{"num_hidden_layers": 10, "hidden_size": 384, "num_attention_heads": 12, "num_key_value_heads": 12, "head_dim": 32, "intermediate_size": 1152, "vocab_size": 16384, "hidden_act": "tanh_gelu", "norm": "rmsnorm", "norm_place": "pre", "norm_eps": 1e-05, "positions": "learned", "qk_norm": false, "attn_scale": 0.177, "bias": "all", "tie_word_embeddings": false, "parallel_block": true, "init": "normal", "init_std_qkv": 0.0214, "init_std_o": 0.0048, "init_std_up": 0.0214, "init_std_down": 0.0048, "optimizer": "muon", "learning_rate": 0.00219, "lr_mult_down": 2.0, "beta1": 0.93, "lr_head": 0.00615, "max_grad_norm": 2.0, "warmup_steps": 200, "schedule": "cos", "final_lr_fraction": 0.1, "batch_tokens": 131072, "max_seq_len": 512, "doc_mask": true, "z_loss": 0.0001, "train_tokens": 605700000, "max_steps": 4622, "dataset": "wikipedia_en"}
Each number is 128 + 32 x the weight over its row's rms, rounded and kept within 0 to 255. Layers, rows and columns count from 0. The size above them is the row's rms in percent of the matrix's.

# layer 4 MLP up, 1152x384, rms 0.0677, rows 131-199, columns 192-239
size [ 87  88  90 106 105  93 119  93 107  68  94 101 106 102 107 105 108 112 102  99  85 109 112 119 100 103 105  95  99 117 101  80  99 106 104  60  72 102 101  61 100  67  90 117 112 100 105 109  94 101 108  78 107  67  61  70  99 100  88 115 108  97 114 109  74 111 104 107  81]
[[125 178 107 145 170  87 198 153  36 157  57 149  91 141  82 157  82 147  90 108 134 106 127 163 150 113 138 145 138 106 186 158 151 103  93 134 126 168  87 159 172 160 119 120 109 119 104 140]
 [ 92 157 165 110  82  97 116 140 150  84 101  63 128 164 143 195 115 132  53 130 101 120  95  65 115 149  80 154 192 101  89 167 121 115 197 115 122 115 162  61  57 126 116 191  89 125 104 145]
 [ 76  61 107  93 111 151 113 146 129 149 114 113 102 176 108 120  97 104 166 165 104 156 168 157 134  98 163 158 125 132 138  86 143 135 110 121 171 180 163 157 137 178 156 137 117 145  93 116]
 [119 125 127 168 187 148 141 136 214 118 142 106 103 112 151 129 163 148 155 116 176 178  32 100 164 147 107 142 104 142 102 162 129  91 177 130 108 119 104 105 125  91  99 114  94 174 119 126]
 [103 109 130 167 147 128 118 183 190 144 149 133  77 150  87 127 135 121 109 148 107 148 105 153 128 108 138 122 115 112 131 123 190 194 162 194 130 140 158  83 136 134  86 163 138 133 148 105]
 [156  96  99 124 154 130 101  73 121 179 147 182  93 119 149 116 107 179 114 154 122 126 174 114 153 138 116 157 125 165 161 145 148 131 157 147 120 146 152 130 107 142 154 119 123 144 122 107]
 [132 134  83 116 102 143 163 135 125 117 134  90 109  97 143 124  60 180 142 112 143 127 169 128  93 119 173 192 112 130 122  71 104 199  42 174 161 173 159  79 125 142 110 128 113 131 133 122]
 [119 111  89 148  73  63 125 142  91 176 101 139  90 139 102 121 167 111 101 156 161  77 136 103 105 169  63 176 172 192 147 142 136  51 192 161 151 118 124 155 196 145 120 159 152 118 122  90]
 [180 125 118 158 111 109 142 127 159 138  61 130 137 193  67  99 150 152 147 112 159 156 190 163 130 121 156 164 112 108  67 110  84  75 108 157 146 114 103 118  94 143  56 156 106 127  99 160]
 [169 100 142 169 127 142 168  95 151 138 109  78 110 166 111 173 126 160 160 114 148 142 108 168 104 166 111 140 123 174  74 160 114  52 127  62  75 165 132 129 114 120  73 144 103 147 179 196]
 [144 123 102  79 208 139  90 125 132 187 183 156 141  64 111 114 151 163  72  52 109 146  91 138 187 151 122 127  90 110 106  91 124 101 199  73 182 176 107  88 135 139 167 113 127 145 129 131]
 [115 100 148  81 207 143 138 113 209 119 113 129 107  75 134 114 154 173 149 137 111 177  94 141 228 149  99 138 156 117 174 126 145 150  93 113 133  86 173 104  52 162 108 111 127 117 102 151]
 [123 158 103 104 102 132  90 113 143 112 105 158 163 202 111 131 138 112 135 180 121  88 203 159 106 136  74 159  78 116 147 108 100  91 100 166 107  61 140 119  87 100 165 147  82  93  91 152]
 [137 142  90 142 127  66  80 146 117 179 153 181 162 104 115 136 183 114 113 117 146  98 106  97  99  93  98 123 154 174 113 126 127 144  88  67 141 185 149 107 156 122 114 117 124 146 125 148]
 [161 116 113 131 136 155 132 113 125  71 126 133 190 115 146  72 127 125 136 147  94 130  90 126 205  84 148 130 154  64  75 137 150 103 157 130  78  89 144 111 128 133 114 167 115 142 103 176]
 [ 92 110 109 100 173  88 138 162 126  82 173 124 156 128 112 134 106 141 132  99 179  77 115 110 168 178 131 171 151  74 150 136  86 156  96 202 157 124 108  89 121 110 147 178 175 105 140 125]
 [130  99 116 163 123 111  95  95 130 154 133  94 162 140 115 198 131 140 103 140  98 136 106  92 142  80 161  86 190  80 141 144 145 109 106  82 171 112 119 105 151 119 100 167 145 155 130 154]
 [ 93 135 176 100 117 168  82 104 180 169 147 163 141 140 120 121 135 109 125  86 174 142  82 101 121 166 108  81 132 101 104 163 107 155 180 102 138 132 109 138  75 156 135  94  92 108 100 110]
 [138 137 149  88 171  77 166 136 167  92  77 105 118  94 102 139  99 119 116 162 115 139 188  57 102 125  95 185 137 156 112 123 116 126 166 159  84 149  45 118 115 124  61 125  78 106 122 153]
 [176 138 128  77  95 127  97 127 184  96 145  89 112  84  99 143 112 136 129 154 171 144 128 158 142  63 103 119  83 182  86 112 180 131 110  59  96  80 122  78 151 126 108 122  97  85 109 156]
 [170 149 111 161 168  87 157  44 187 146  74 104 131 146 131 195 161  65 169 128 188 102 128  89 115 117 165 100  54 136 121 159  93  86 219 169 121 173  97 176 101  69 153 183 118  66 124 163]
 [148 176  76 114 112 118  95 148 108 142 129 123  71  96 103  97 190 138 111 133 115 125  96 134 133 109  95 163 128 122 134 147 115 209 197 112 128 167 164 159  98 192 118 211 110 135 162 113]
 [ 80 145 131 118 165 185 166 172 161 139 195 100 119 127  73 193 163 109 117 100 157 118 153 141 138 117 151 136 187 104 102 155 164 163 124 161 167 132  85 151 171 117  96 152 179 169 110 111]
 [180 102 137 152 126 147 122 101 104  82 119  97 118  97 116 104 107 148 163 123 140 166 105 155 158 129 125 153 143 105 136 160 145 111 140 128 144 142 137  97  59 137  98 153 138 138 155 149]
 [185 134  79  89 126 148 133 169 138 124 153  38 107 170  85 111 150 114 155 124 143 108 100 158 106 121 154 181 112 155 126 139 119 154  96 137  80 175  91  91 135 140 124 137 132 124 133 153]
 [154 104 133 117 150 103  58  85 114 141 112  80 156 209 142 138 135 118 107 122 176 135  88  97 118 118 148 197 130 162  97 141 126 129 141 146 161 163  81 166 135 116 105  95 138 159 111 152]
 [109  83 140 171 170 109 160 128 107 224 117  78 126 128 125 182  99  92 134 119 134 152 150 118 156 153 166  92 133 153  97  83  81 104 161  54 141 144 112 102 138 129  94 121 107 119 166 165]
 [137 176 105 114 142  57 162 166 102 163 135 147  88 181  79 171 104 167 111 126  97 133 178 145 120  98  88 188 150 108 122 125  97 118 140 193 151 119 132 132 157 144 202 167 115 141 197  92]
 [144  94 122 125  97 133 144 121 134 150 146 173 128 141 140 164 212 150  79 165 161 111 137 137 135 132 143 147  85  88 149 121 112 108 138 110 141 110 152 127  91 187 142 137  90 162  91 106]
 [102 156 151 157 149 171  77 129 130 131 120  91 167 177 122 117  81  76 159 144 122 163  56 118 136 133 119 113 162 119 123 126  89  94  84  94 146 165 147 155 138  90 155 177 140 171 124 136]
 [ 72 116 110 128 131 105 109  73 151 152 110  97  93  54 192 112  97  98 134 102 123 146 123 168 131 174 110 144 151 124 140 158 124  80 156 115 106 119 153 127 147  87 141 160 158 181  73 151]
 [139 115  92  79 166  92 144 121 108 137 142 135  74 105 124  74 139  55 129 119 109 144 144 113 141  75 113 114 136 127 112 146 114 113  88 150 106 169 103 109 187 120  56 128 183 148 155 128]
 [108 137  96 100 166 131 151 121 105 136 128 125 158 178  65 152  72 154 139 135 144 121 175 153 177 126 143  87 176 101 109 124 126  99 113 141 149 133 134 109 116 122 147 112 162 100 134 165]
 [119 151 187  96 123  98 117 145  54 103 117 132 134 125 118  71 164 134  86 157 110 161 130 113 122 176 124 155 131 155 103 113 148 115 163 155 154 141 107 104 174  97 103 118 108  99 165 174]
 [117 110  82  93 176 145 134 161  91 130 119 104  97 125 158  94 108 153 109 125 183 120  97 163 161 134 136 157 129 138 123  91 103 172 133 196 122  94 134 157 190 120 156 178 141  92 147 108]
 [187 121 139 177  93 123 121  84  99 121 134 120 139 140  79  84 152 126 146 129  78 101 138 132  78 142 132 132  89 153  97 163  84 113 158 147 101 150 140 118  86 171 204  92  82 128  76 126]
 [161  67 208 114 140 140 135 123 135 117 137 163 156  69 146  63 118 153  86 129 154 132 141 100  92 113 152 151 108 145 120 171  93 148 122  98 145 145 116 134  47 118 151 117 126 152 103 154]
 [165  87  96  86 162 191 117 178 151  96  54  92 142 135 100  92 149 137 160 106 142 190 139 122 111 199 150 124 120 139 135 113 123  98 115  38 168 154 108 127  45  76  72 125  71 124 100 154]
 [152 137  53 112  97  83 151 129 170 124 141 118 102 121 132 196 154  98  94 156  74 175 172 149 128 152 127  95 118 140 143  87 129 185 131 134 138 116 195 133 144  68 145 174 126 120 152 164]
 [146 155 136 150 143 127  74 149 123 130 171 171 125 112 202 117 135 162 118  98 176 111  57 172 184  89 127 157 105 127  77 115  97 130 138 130 109  65 152 173 136 146  76 158 157  69 159 128]
 [133 151 116 104 107  89 163 123 108 146 144  80  96 119  94 173 102 111 117 156 149 114 154 134 139 138 112 175 129  95 110 190 181 128 173 179 144 110 130 107 138 143 157  92 117 122  77  18]
 [124 105 114 121 106  99 107 167 139  62 151 183 161 178 116 178 141 130 182 143  65 142  90 101 150 139 151 121 160 132 143  94  96  79 183 138 133 120 124 127 124 103  70 160 160 131 116 130]
 [114 169 138  83 117 152 148 170  92 122 104  90 142 121 130  87 107  65  86 178 116 127 176 101 135 156 177 169 190 104 119  57 193 171 104 152  94 104 135  93 133 166 129 142 168  97 100  50]
 [131 129 144 120 150 174  80 165 115 138 103 173 114 142  73 130 117 147 131 194 135 146 128 109 172 131 144 131 123 116 116 163 129 115  91 117 127 151 123 151 135 140 136 175 149 133 177 104]
 [ 90 138 141  94 135 143 154 132  98 113 128 120 143 178 143  76 177 106 156 154 138  83 173 102 133 147 157 135  91 116 182 140  89 109 124 137 162 108 153 112  93 158 105  83  88 129 126 118]
 [158  88 130 115 102 121 147 132 120 156  84 125 143 140 110  79  92  91  88 161 101 155 154 200  83 110 102 132 115 122  84 130 111 129 122 159 145 122 228 162  96 122 105 122 120 139  95 200]
 [195 127 171 118 160 129 139 180 160 165 147 108 102 132 148 141 184 111 128 116 112 153 152 100 130 100 124  88 158  90  97 153 145 165 143 109 220 173 177 168 141 194 158 130 198 115 138  94]
 [122 175  90 110 124 136 132 134 157 102 106 142 189 164 111  99 106 125 153 174 110 117  78 134 114 154  99 132 123 124 132 170 136  98  97 144 140  50 193 126 153 181 120  90 100 103 130 131]
 [158 143  94 188 140 169  88 119 150 167 113 163 105 155 101 120  88  86 138 125 143 157  92 162 162 192 109 170 130 149 124 163  85 128 137 126 126 115 105 113  67 135 138 104 132 108 133 164]
 [126 109 174 145 170  80 129 107 104  95  80 101 167 113  75  65 150 110 111 107 143 106 131 151 152 130  84  83 159 149 143  26 132 110 124  97 169 110 170 160 201 178  66  99 159 137 142 157]
 [161 102 145 184 121  96 135 127  84 111  78  84 103 150  92 152  85 171 119 125 139 140 125 127 158 120 177 128 141 101  95 110  97 102  94 171 163 144 152 106 143 173  97 152 148 142 123 123]
 [ 77 130 140 124 161 132 128 157  76 110  83 123 115 110 149 129 151 128 128  89 174 129 127 114 147 105  91 128 113 169 147  88 177  92 155 104 122 166 129 135 169 141 195 134 111 129 114  71]
 [121 102  84 123  78  60 138  68 215  73 110 106 136 163 133 157 180 121 121 179 148 100 136 146 107 203 181 106 117 158 123 142 135 102 144 115 146 178 176 191 109 139 115 114  89  66 121 143]
 [129 141 131 125 143 112  71 197 151 123 124 131 139 115 115 154  94 109 135  98 108  74 148 125  99 153 135 177 116  82 118 110  99 136 139 186 168 108 171 166  71 131  60 180 113 130  74 128]
 [123 171 109  98  98  72 102 166 136 107 140  84 153 125  68 138 143 102 172  47 119  78 124 175 175 141 138 134 130 134 104  73 159 155 125 118 146 127 132 137 211  99 128 146 123 158 163 105]
 [ 94 142 150 166 130  85 128 150 108 172 157 130 196 172 182 143 135  77 111 153 128 100 114 180 111 136 107 164  97 147  80 109 118 119 102 127 119 126 127 110 129  96 152 117 122 140 151  83]
 [139  95 132 148 164 108 103 130 108 141 133  97 103 148 109  48 121  82 174  79 134 125 108  62 206 116  61  81 150 141 145 103 138 112 129 132 164 163 127 159 114 165 131 127 174 114 105 119]
 [126 150  90 106 130 149  82 106 151 137 144 146 122 127  76  64 135  75 112  79 104 107 134 109 137 152  91 120 127 140 148  96 180  88 104 118 134 161 107 122 170 132 146 147 105 129  96 166]
 [124 108 187  99 108  86  88 135 176 174 144  97 122 181 117 144 151 175 139 146 107 122 152  91 110  96 153 148 140  84 131 123 141  88 142 142 125 164 139 132 141 101  80 174  83 120 150 130]
 [170 109  94  97 139 142 112 153 140 131  64 107 135 128 170 159  80 128 110 102  98 158  65 194 124 137 138 144  85 206 148  96 134  88 165 126 120 170 141 109 136 105 154 152 142 139 105 150]
 [ 79 158  93 150 153 177 100 187 105 127 152  53 114 111 117  68  97 123 100 144  71 117 156 109  44 123 132 113 156 126 111 115 136 111 167 113 124 211 138 133  51 144 133 133  94 116  65 121]
 [104  95 108 109 145 221 124 169 135  85  89 160 120 128 130 155 145 162 155 147 120 157 135 125 194 111  86 138 101 133 126  95 177 107 127 116 131 109 157 102 114  66  97 119  68 119  74 131]
 [160 136 146 147 115 135  53 116 127 117  94 128 109 106  75 123 114 146 131 131 179 167 147  87 130 151 101 145 153 108 145 149  58 178 196 105 118 168 161  80 182 145 148 106 133 150 119 161]
 [145 136  93 132  63  96  89 108  82 179 100 123 119 204 114 108 132 108 154 168 132 120 122 139 116 112 157 158 118 198 117 117 165 147 146 184 124 128 133 134 181  56 124 121 157 147 147 111]
 [168 140 102 156 168  81  98 152 113 102 157 150 144 112 122 145 110 150 101 139 127 129 157 108 121 178  88 114 110  87 120 182 113  86  73 139 130 153  90 178 186 155 122  95 140 127 141  95]
 [162  84 127 175 109  88 116 122  98 165 156 100 163  98 101 137 156 118 137 133 115 166 142 125 114 146 140 181 131 156 127 117 154 118 145 147 147 101 169 144 138 134 121 153 139 146 174 116]
 [146 169  87 145  88 118 166 149 132 143 162  93 132  96 123 152 105 136 183 152  94 140 106  94 184 181 157  65 181 121  98  97 173 171 128 147 169 159  97 195 102 103 112 154 133 196  84  69]
 [160 139 135 158 124 108 142 110 109 115 112  85  73 124 109 128 147 138  81  92 106 137 152  82 158 168 123  62 167 157 148 142 109 127 156 107 156 103 133  90 163 177 103 235  34 179 143 177]
 [134  97  81 153 127  66 129 118 168 155 126 162  80 115 135 119 100 163 137 120  98 134 191 111 126 170 126 127 113 101 111 166 124 131 144 139 168  69 122 146 108 151 122 159 178 130 173 105]]
# layer 4 MLP down (transposed), 1152x384, rms 0.136, rows 131-199, columns 192-239
size [ 83  80  94  99 102  86 131  95 108  67  95  96 102  98 108  99  99 118  97  97  79 113 112 119  99 105 103  88  96 118  98  78 102 103 108  61  64  94  98  55  96  60  82 120 136 105 108 112  97 100 105  78 103  67  59  69 107  95  82 116 107  94 114 100  72 116  96 100  79]
[[ 86 150 129 140 165 163 112 155 119 114 136 118 147 117 123 109  87  99 167 132 118 150  65  86 124 145 110 159  78 186 140 155 128 166  45 123 109  85 122 146 142  63 123 124 128 144 115 102]
 [106  75  57 134 161 143 145 155  79 189 189 175 134  82  92  58 128 146 145 133 144 145 138 166 133 183 159 142  93 151 168 158 135 124  98 134 100 120 119 166 167 136 126  63 145 159 153 159]
 [196 112 177  93 123  79 119 163  60 134  97 161 171 135 161 155 140 111  96 160 128 202 161 130 150 195 195 203  72 121  91 152 102 203 115 121 149 130 105 113 114 142  82 172  77 121 119 123]
 [107 113 119 129 124 110 117 122  80  64 140 117 138 113 117  79 134  95 112 151 120 141 207  90 146 133 125 130 182 153 118 174 168 143  81 108 146 130 141 122  94 116 119 116 136  99  79 156]
 [ 91 109  82  96  69 158 102  87 143 108 132 137 129 114  91 130 152 117 125 117 205 126 115 116 146 147 125  97  73  80 115 104 103 132  96  75 113  95 134 180 146  92 177 109 123 135 146 120]
 [121 109 113 150 134 149 151 120  86  57  76 114 105 157 123 142 139 133  93 110 168 140 161  82 148 174 118 150 105 125 134 167 154 135 162 113 192 132 120 175  22 110 118 116  89 169 145 111]
 [108 126 112 122 106 119 166  75 114 168 148 101 117 160 143 156 111 117 139 123 182 168 139 155 194 176 106 134 126 208 129 109 115  97 122 121 176 108 142  80 163 153  90 154  84 125 122 126]
 [ 64 100 157 101 189 142  99  76 120  90  85 129 111 105 156 123 151 179 142 115 159 143 136 108 161  93 148 120  77 125 149  84 117 176  55 138 185 128 129 116 121 120 145  89  92  82 169 172]
 [156 149 123 151 155 174 115 107 118 136 117 113  53 130 190 165 133  97 144 117 133 141  99 117 149 126  89 100 163 154 182 125 111 166 142 115  96  96 153 119 116 104 190 146 158 175 164  57]
 [ 87 167 100  73 172 136 106 159  83 173 158 186 149  94 145 170 114 147  97 168 136  89 112 142 104 118 113 146  82  96 166  85 114 221  78 173 125 114  81 132 189 123 144 157 100 148 140  45]
 [165 147 111 110  82 147 152 142 101  95  37 132 131 142 165 188 161 116 149 145  87 127 155 107 160 142  77 134 148 129 129 135 102 134 158 164 110 142 121 139 138 137  85 176  97 106 104  90]
 [109 139  38 120 110 137  57  81 102 166  87  99  84 133 152 162  83 109  82 129 136 124 142 134 153 104 167 168 133 119 112 139 107 112 124 122 120  89 150 129 177 122 125 139 193 174 148 106]
 [ 79 115 144 232 123 124 119 133 177 123 104 126  95  70 138 100 191 151 128  95 177 131 145 151 135 133 184 149 124 174 100 129 110 128 134 147 185 185  98  85 136 145  95 167 149 146 203 114]
 [147 161 127 125 126 130 138 110 115 144 135 129 121 192 145 167  90 155 101  95 123  91 144 143 116 111 152 144  99  92 104  79  97 135 198 136 114  83  78 157 120 141 176 139 106 125 149 136]
 [138 213 147  99 148  91 163 124 113 120 151 121  86 107  94 110 119 179 148  92 179 144 168 163 102  87  96 119 117 131 112 121 131  73 129  93 148 108 154 143 132  92 126  80 110 123  92 170]
 [169 223 106 103 110 137 163 138 126 156 107 132 104 176 130 103 114 164 109 127 148 211 149 145 105  89  84 100 161 111  94 117 144 115 122  35 142 128 140 118 135 147 134 179 132 143 175 164]
 [142 168 141 114 143 141  84 127 152 173 108 127 102  88  93  76 139  57 123  97 157  78 111 155 141 128  58 130  93  74 147 146 120 146 126 137  95 137 161 152 108 114 170  53 113 134 159 109]
 [153 155  79 130 170 137 159 111 166  98 101 149 102 119 128 130 107  95 101 144 109 142 190 138 144  92 162 176 108 176 118  93 146 136 107 104 133 115 138 133 170 147 129 142 138 109 106 158]
 [125  94 150 120 128 139 135  89 161 126 114 150 112 186 130 165 177 140 164 125 128 113 149 173 170 114 111  90 121  95 121 115 141 197 103 123 137 109 134 100 195  83 118  50 188 123 119 114]
 [100 107 145 187 175 108 118 150 125 178 119 132 169 165  81 129 119 136 146  63  90  66  57 110 119 133 123 111  79  71 173 140  79  97 133 114 129 149 126 148 112 115  99 134 178 203 171 155]
 [ 94  86 144 140  72 164 114 157 139 158 167 184 103 141 152  78 140 135 106 144  59 164 131 119 114 116 119 124 135 177 105  76 155 103  82 149  92 182  89  95 168 177 149 115 147 101 108  72]
 [127 105 141 126 112 128 133 119 142 107  74 115 135 142  83 150  74  93  92 175 114 101 132 109 119 159  84 159 126 137 132 130 175  76  75 147 128  59 124 152  67 108 192 140 166 165 130 145]
 [182  58  98 175  97  93 131 122 159 113 107 156 123  89 171  95  65 199 112 158 117 141 126 119 121 124  81 144  90 124 117 139 163  46  93  86 158 155 178 189  83 127 193 119 112 119  94 140]
 [130 149 119  75 161  58 156 147 149 152 113  74 173 135 123 113 115  94 104  50 131 128 105 121 119 110 116  91 121  92  98  87 185 166 114 155 150  87  91 108 139 115 123  93 128 117  65 141]
 [ 62 161 158 123 132 121 162  78 181 118 112 111 146  88 164 184 134 128 111 174 140 123 116 143 170 159  95 124  74 122 122  83 118 167 139  92 131  95 150 179  87 153 135 108 159 118 137 141]
 [114 188 106 108  97 140 164 148  91 163 133 132 124 100  78 110 116 138 102 118  88 111 146 149 120  90 159 177 128 104  93 135 156 153 126  90 144  99 151 128  87 138 130 122 170 124 109 147]
 [147 112  91 129 106 132  55 158 121  93 104 130 136 135 107 147 162 190 130 135 171 101 155 112 134  80  46 125 145 119 153 180 126 159 142 168 118 112 112 184 137 102 135 160 130 122  72  68]
 [122  99 102 131 153 160 149  43 133 118 186 137 148  80 174 153 159  75 122 147 120 125  95 153 157  97 179 113  97 151  80 128 173 128 116 110 110 149 139 148 183 113 172 130 140 131  68 144]
 [154 143 122 132 166 160  66 123 156 132 146  79  96 156 135  84 101 156 138  94 115 127 116 155 132 137 124 104 111 143  82 128 115 150 136 109 171 119  94 143 185 135  71  77 183 109 119 141]
 [115  90 139  86 128  93 141 148 139 109 126 132  76  61 123 161 131 131 104 142 160 116 140 155  94 104 160 125 106 106 133 145 129 102 154 184 153 110 158 136 151 142  69  74 161 110 144 135]
 [136 125 134 132  74 198 112 160 122 112 131 108 117 200  89 151 148 136 109  57 151 127  91 133 105  96 138 117 116 104 149 141  75 161 131  91 123 162 207 151 112  71 156 131  63 103 135 121]
 [ 86 118  86 137 146 152 161 105 182 141 130  71 163 166  99 136 131 161  98 108 152 102 129 129 130  96  99  79 137  78 150 121 172 114 147 110 158 133 122 107 114 103 171 166  37 112 114  87]
 [121 111 147 157  76 135 120 113 126 116 130  73 129 134 126 119 142 133  80 106 128  94 117  63 108 139  68 210  92 111 130 142 131 139  62 143 155 118 133 102 100 107 141 140  63 151 123 100]
 [105 124  84 179 133 135 105 194 146 142 169 102 134 107  81 169 106 169  92 122 178 106 128 151 118 130 119 106 142 129 160 100  85 128 114 121 129 122 116  82  97 180 162 176 184 115  49 120]
 [144 186 174 137 106  81  87  80 154 103 120 125 148 140 112 125 146  84 146 158  91 133 192 147 136  57 129 121 186 109 143 152 113 129  86  24 110 156 113 107 154 111 114 159  92 142 121 117]
 [ 85 150 110  90 134 135 153 171 167  95 124 146 182 137 147 169 100 183  98 153 144 153  79 150 167  86 133 163 102 154 179  83 161 164 149 132 136 110  93 135 132 116  82 145 124 138 150 128]
 [105 136  71 163 134 154 135 107 150 114  98  69 110 209  85 143 150 110 122 135 130 124 114 137 148 137 139  93  84 141 149 109 193 193 138 140 131 127 168 114 140 108 142 123 124 136 108 155]
 [110 211 186 125 131  86 140  72  89 148 146 155 141 130 151 106  96 147 115 177 106  70 120 132 193  89  56 106 100 125 129 129 152 185 125 193  60 111 130 182 205 144 184 128 135 182 149 138]
 [ 75 117 177 164 104 147 115 117 139 117 109  96 110  80  89 101  83 175 137 147 125 116 136 134  19 103 104 195 146 103 161 154  80 128 136  79 159 129 130 120 111 126 113  98 123 127 103  77]
 [103  94  64 109 185 155 107 125 123 161 120  60 132 141 139 103  37 127 123 127 122 117 132 155 117 164 187 139 211 130 123 165 128 133 136 109 138 138 113 124 171 144 144 112 153 159 156 126]
 [129 138 139 138 140 172 109  98 138 138 155 165 141 115 168 111 125 152 108 161  93 154  89  96  79 119 137  55 120 131 188 152 104 156 112 103 161 130 146 156  81 113 101 121 178 193 119 121]
 [100  72 134 147 146 148 134 148 107 120 119 156  96  89 129  96  87 130 152 115 164 136 132 123 125 135 147 201 217 161 104 126 163 132  78 143 120  97 187 132 126 136 214 133 122 145 111  69]
 [124  97 130 195 119 102 114  99 131 123 163 166 142 130  93 134 114 190 166  57 134 166  51 132 165 111  88 113  82 135 151 184  77  72 144  91 159 130 107 146 142  58 108 110 123 115 159 122]
 [108  76  55 162  68 103 132 155 186 104 110  98 133 179 177 142 107 108  96  80 108 120 145 122  99 110 115 159 131 111 139 147 101  99 132 106 147  99 158 128 113 125  99  99 125 138 114 164]
 [150 116  58 159 104  81 138 131 139 105 124  91  76 115 104 120 112 108 113  90 144 134 181 130 120  99 100 164  90 108 109 188 140  74 141  92 150 142 186 137  59 121 146 176 112 140 108 119]
 [140 165 105 191 114 120 131 159  89  65 167 149  95  91 119 137 121 148 166 128 145  97 136  74 129 135 142 106 145 117 126  90 128 120  75 144 154 126 111 133 152 174 120 131 107 131 162  56]
 [127 163  77 133 118 115 138 119  66  90 154 124 181 148  93  25 138 172 117 194 138 170 150 155 113 232 126 123  96 147  89 101 141  73 115 135  99  62 152 121 159 138 112 116  74 158 130 177]
 [ 78 113  92  55 134 147 140 121 125 123 163 143  98 131 108 173 136 139 145  97 147 110 225 137 136 100  81 135 108 162  94 174 126 132 151 106 156 202  70 140 123 137 115 156 172  63 164 123]
 [ 71  97 122 133 109 122 134 114 194 119 158  64 110 153 116 113 147 196 144 131 145  81 155 162 116 118  74  95 108 134  81 100 132 131  96 103 176 116 122 144  89 141  90 157 154 161 179 148]
 [162 136  97 178 113 131 123 136 141 159 159 113  84 134 105 169 146 136 150 120 166  89 137 144 151 113  80 144 110 146 160 153 105 215 100 138  70 116  86 119 137 121 158 135 113 114 128 130]
 [104 154 151  92 141 138  86 114 114 137 139 129 157 121 129 152 155 103 159 142 124 114 132 102 153 173  70 124 105 126 117 156 129 143 106 133  79 115 118 123 143 110 186 113 115 113 157 127]
 [180 143 168 125 154 106 108 122 181 123 172 143 143 108  78 166 104  86 106 142 105 151 156 124  77 152 180 124 192 124 111 123 115 169 166 142  99 112 130 109 164 134  90  78 144 101 140 164]
 [157 150 124 237 148 106 138 157 106 146 158 123 105 137 134 153 129 141 101  69 140 151 149 130 108 119  89 166 116  90 144 158 125 128 127 150 155  84 151 121 132  77 156 116 107 157 106 140]
 [139 104 121 144 101 113 175  79 108 143 130 114 155 143 132  77 108 175  66 144 142 176 100 165 146  99 180 116 126 109 129 143 161 166 135 114  73 114 116 108 142 138 179 151  61 101 159 111]
 [113 169 150 183 122 121  66  63 116 112 148  84 121 112 150 135 120 162 152 152 137 107 130 125  91 158 102 140 174  63 144  83 219 133 135  99 138 171 144 144 130 170 109  99 108  57  81 152]
 [124  94  47 138 100 149 136 151 170  66  93 162 105  78 128 120  97 180 113 115 114 101 146  91 118 151 103  55 151 132 140 158 149 131 105 141 141  82 152 174 143 143  97 108 158  97 109 122]
 [ 94 155 112 172  84 137 117 118 113  84 139  76 118 153  90 178  80 124 105 138 122 150 134 129 146 142 157 123  83 125 176 128 141 138  96 166  86  60 107  94 119  86 135 144 109 127 127 108]
 [101 157 139  79 174  68 204 151 104  79 153 179 168 109 197 125 144 145 104 145 130 131 107 168 100  95 145 174 148  70 172 138 141 206 136 196  35 117 132 132 123 157 103 111 147 119 162 124]
 [157 159 102 169 183 180 185 155 108  99 106 171 124 127 147 100 147 116 123 131 127 159 126 175 144 123 156 131 153 177  80 121 115 142 160 105 172  74 116 136 158 107 183 146 184 150  96 136]
 [ 75 135 200 106 111 111 160 109  56  70 168  86 139 123  93  90 141 119 196 168 139 110 190  98  80 114 153  96  98 125 146  80 158 126 112  84 110 108 110  97 156 140  95  87 132  93 115 154]
 [118  65 191 131 146 146 122 108 137 125 149 144 178 131 108 152 112  95 169 196 107 116 113 168 102 113 128  99 141 152 128 167 193  74  86  97 108  87  79 101 138 103  91 127 131 131 123 148]
 [140 156 167 130 135  56 163  51 169 132 175  82 138 161  92 148 160  68 100  79 155 125 153 122  81 178 183  59 119 152 138 112  93 141 141 150 111 155  60 141 140 192 112 138 120 137 131 107]
 [131  88 153  61  81 141 130 145  84 140 131 107  71 144 237 123 106 100 113  95  86  49 107 138 161 110 156 128 143  89 115 168 112 125 101 126 160 160 139 119 157 141 122 127  80 109 136 152]
 [ 85 102 156 136 168 175 119  90 144 143 128 183 144  54 174 124 155 132  73 117 137 117 173 159  76 155  83 142 126  92 103 143  93 156  93  81 194 167 129 129 114 183 146  88 146 136 134 131]
 [ 91  84 103  62 125 105 157 137 122  98 104  64 117 210 159 152 158 108 135 125 118 112 107  83 121 164 127  54 130 183 109 102 138 138 103 135 177 108  98  72 118 139  84 121 167 125 123  80]
 [100 125 140 123 154 109 119 146 161 102 136  99 127 161 159  86 138 120 165 134 144 140 114  76 130 147 115 102  69 131 131 142 158 118  96  86  86 164 111 151 145 173  83 126 131  95 142 128]
 [145 155 122 134 165 121  63 127 113 142 151 113  92 130 145 151 149 161  72 124 131 138 156 165 100  75 115 185 166 111 122 120  89  86  79 128  92 141 153  65 127 125 148 112  93  72 132 143]
 [ 94 133 134  89 153 133  76 135 137 159 127  83 131 177 142 127 107 167 180 135 158 160 145 192 134  90 161 146  80 119 125 122 178 180 130 167 151 112 151 148 117 101  98  49 219  92 184 110]
 [115 131 186 103 104 155  72 119 120  92 105  82 185 124 129 179 122 150 137 146 160 135  89 114 107  97 142 114 138 128 124  94 154  99  97 132  92 115 165 159 148 102 108  89 149 128 119 138]]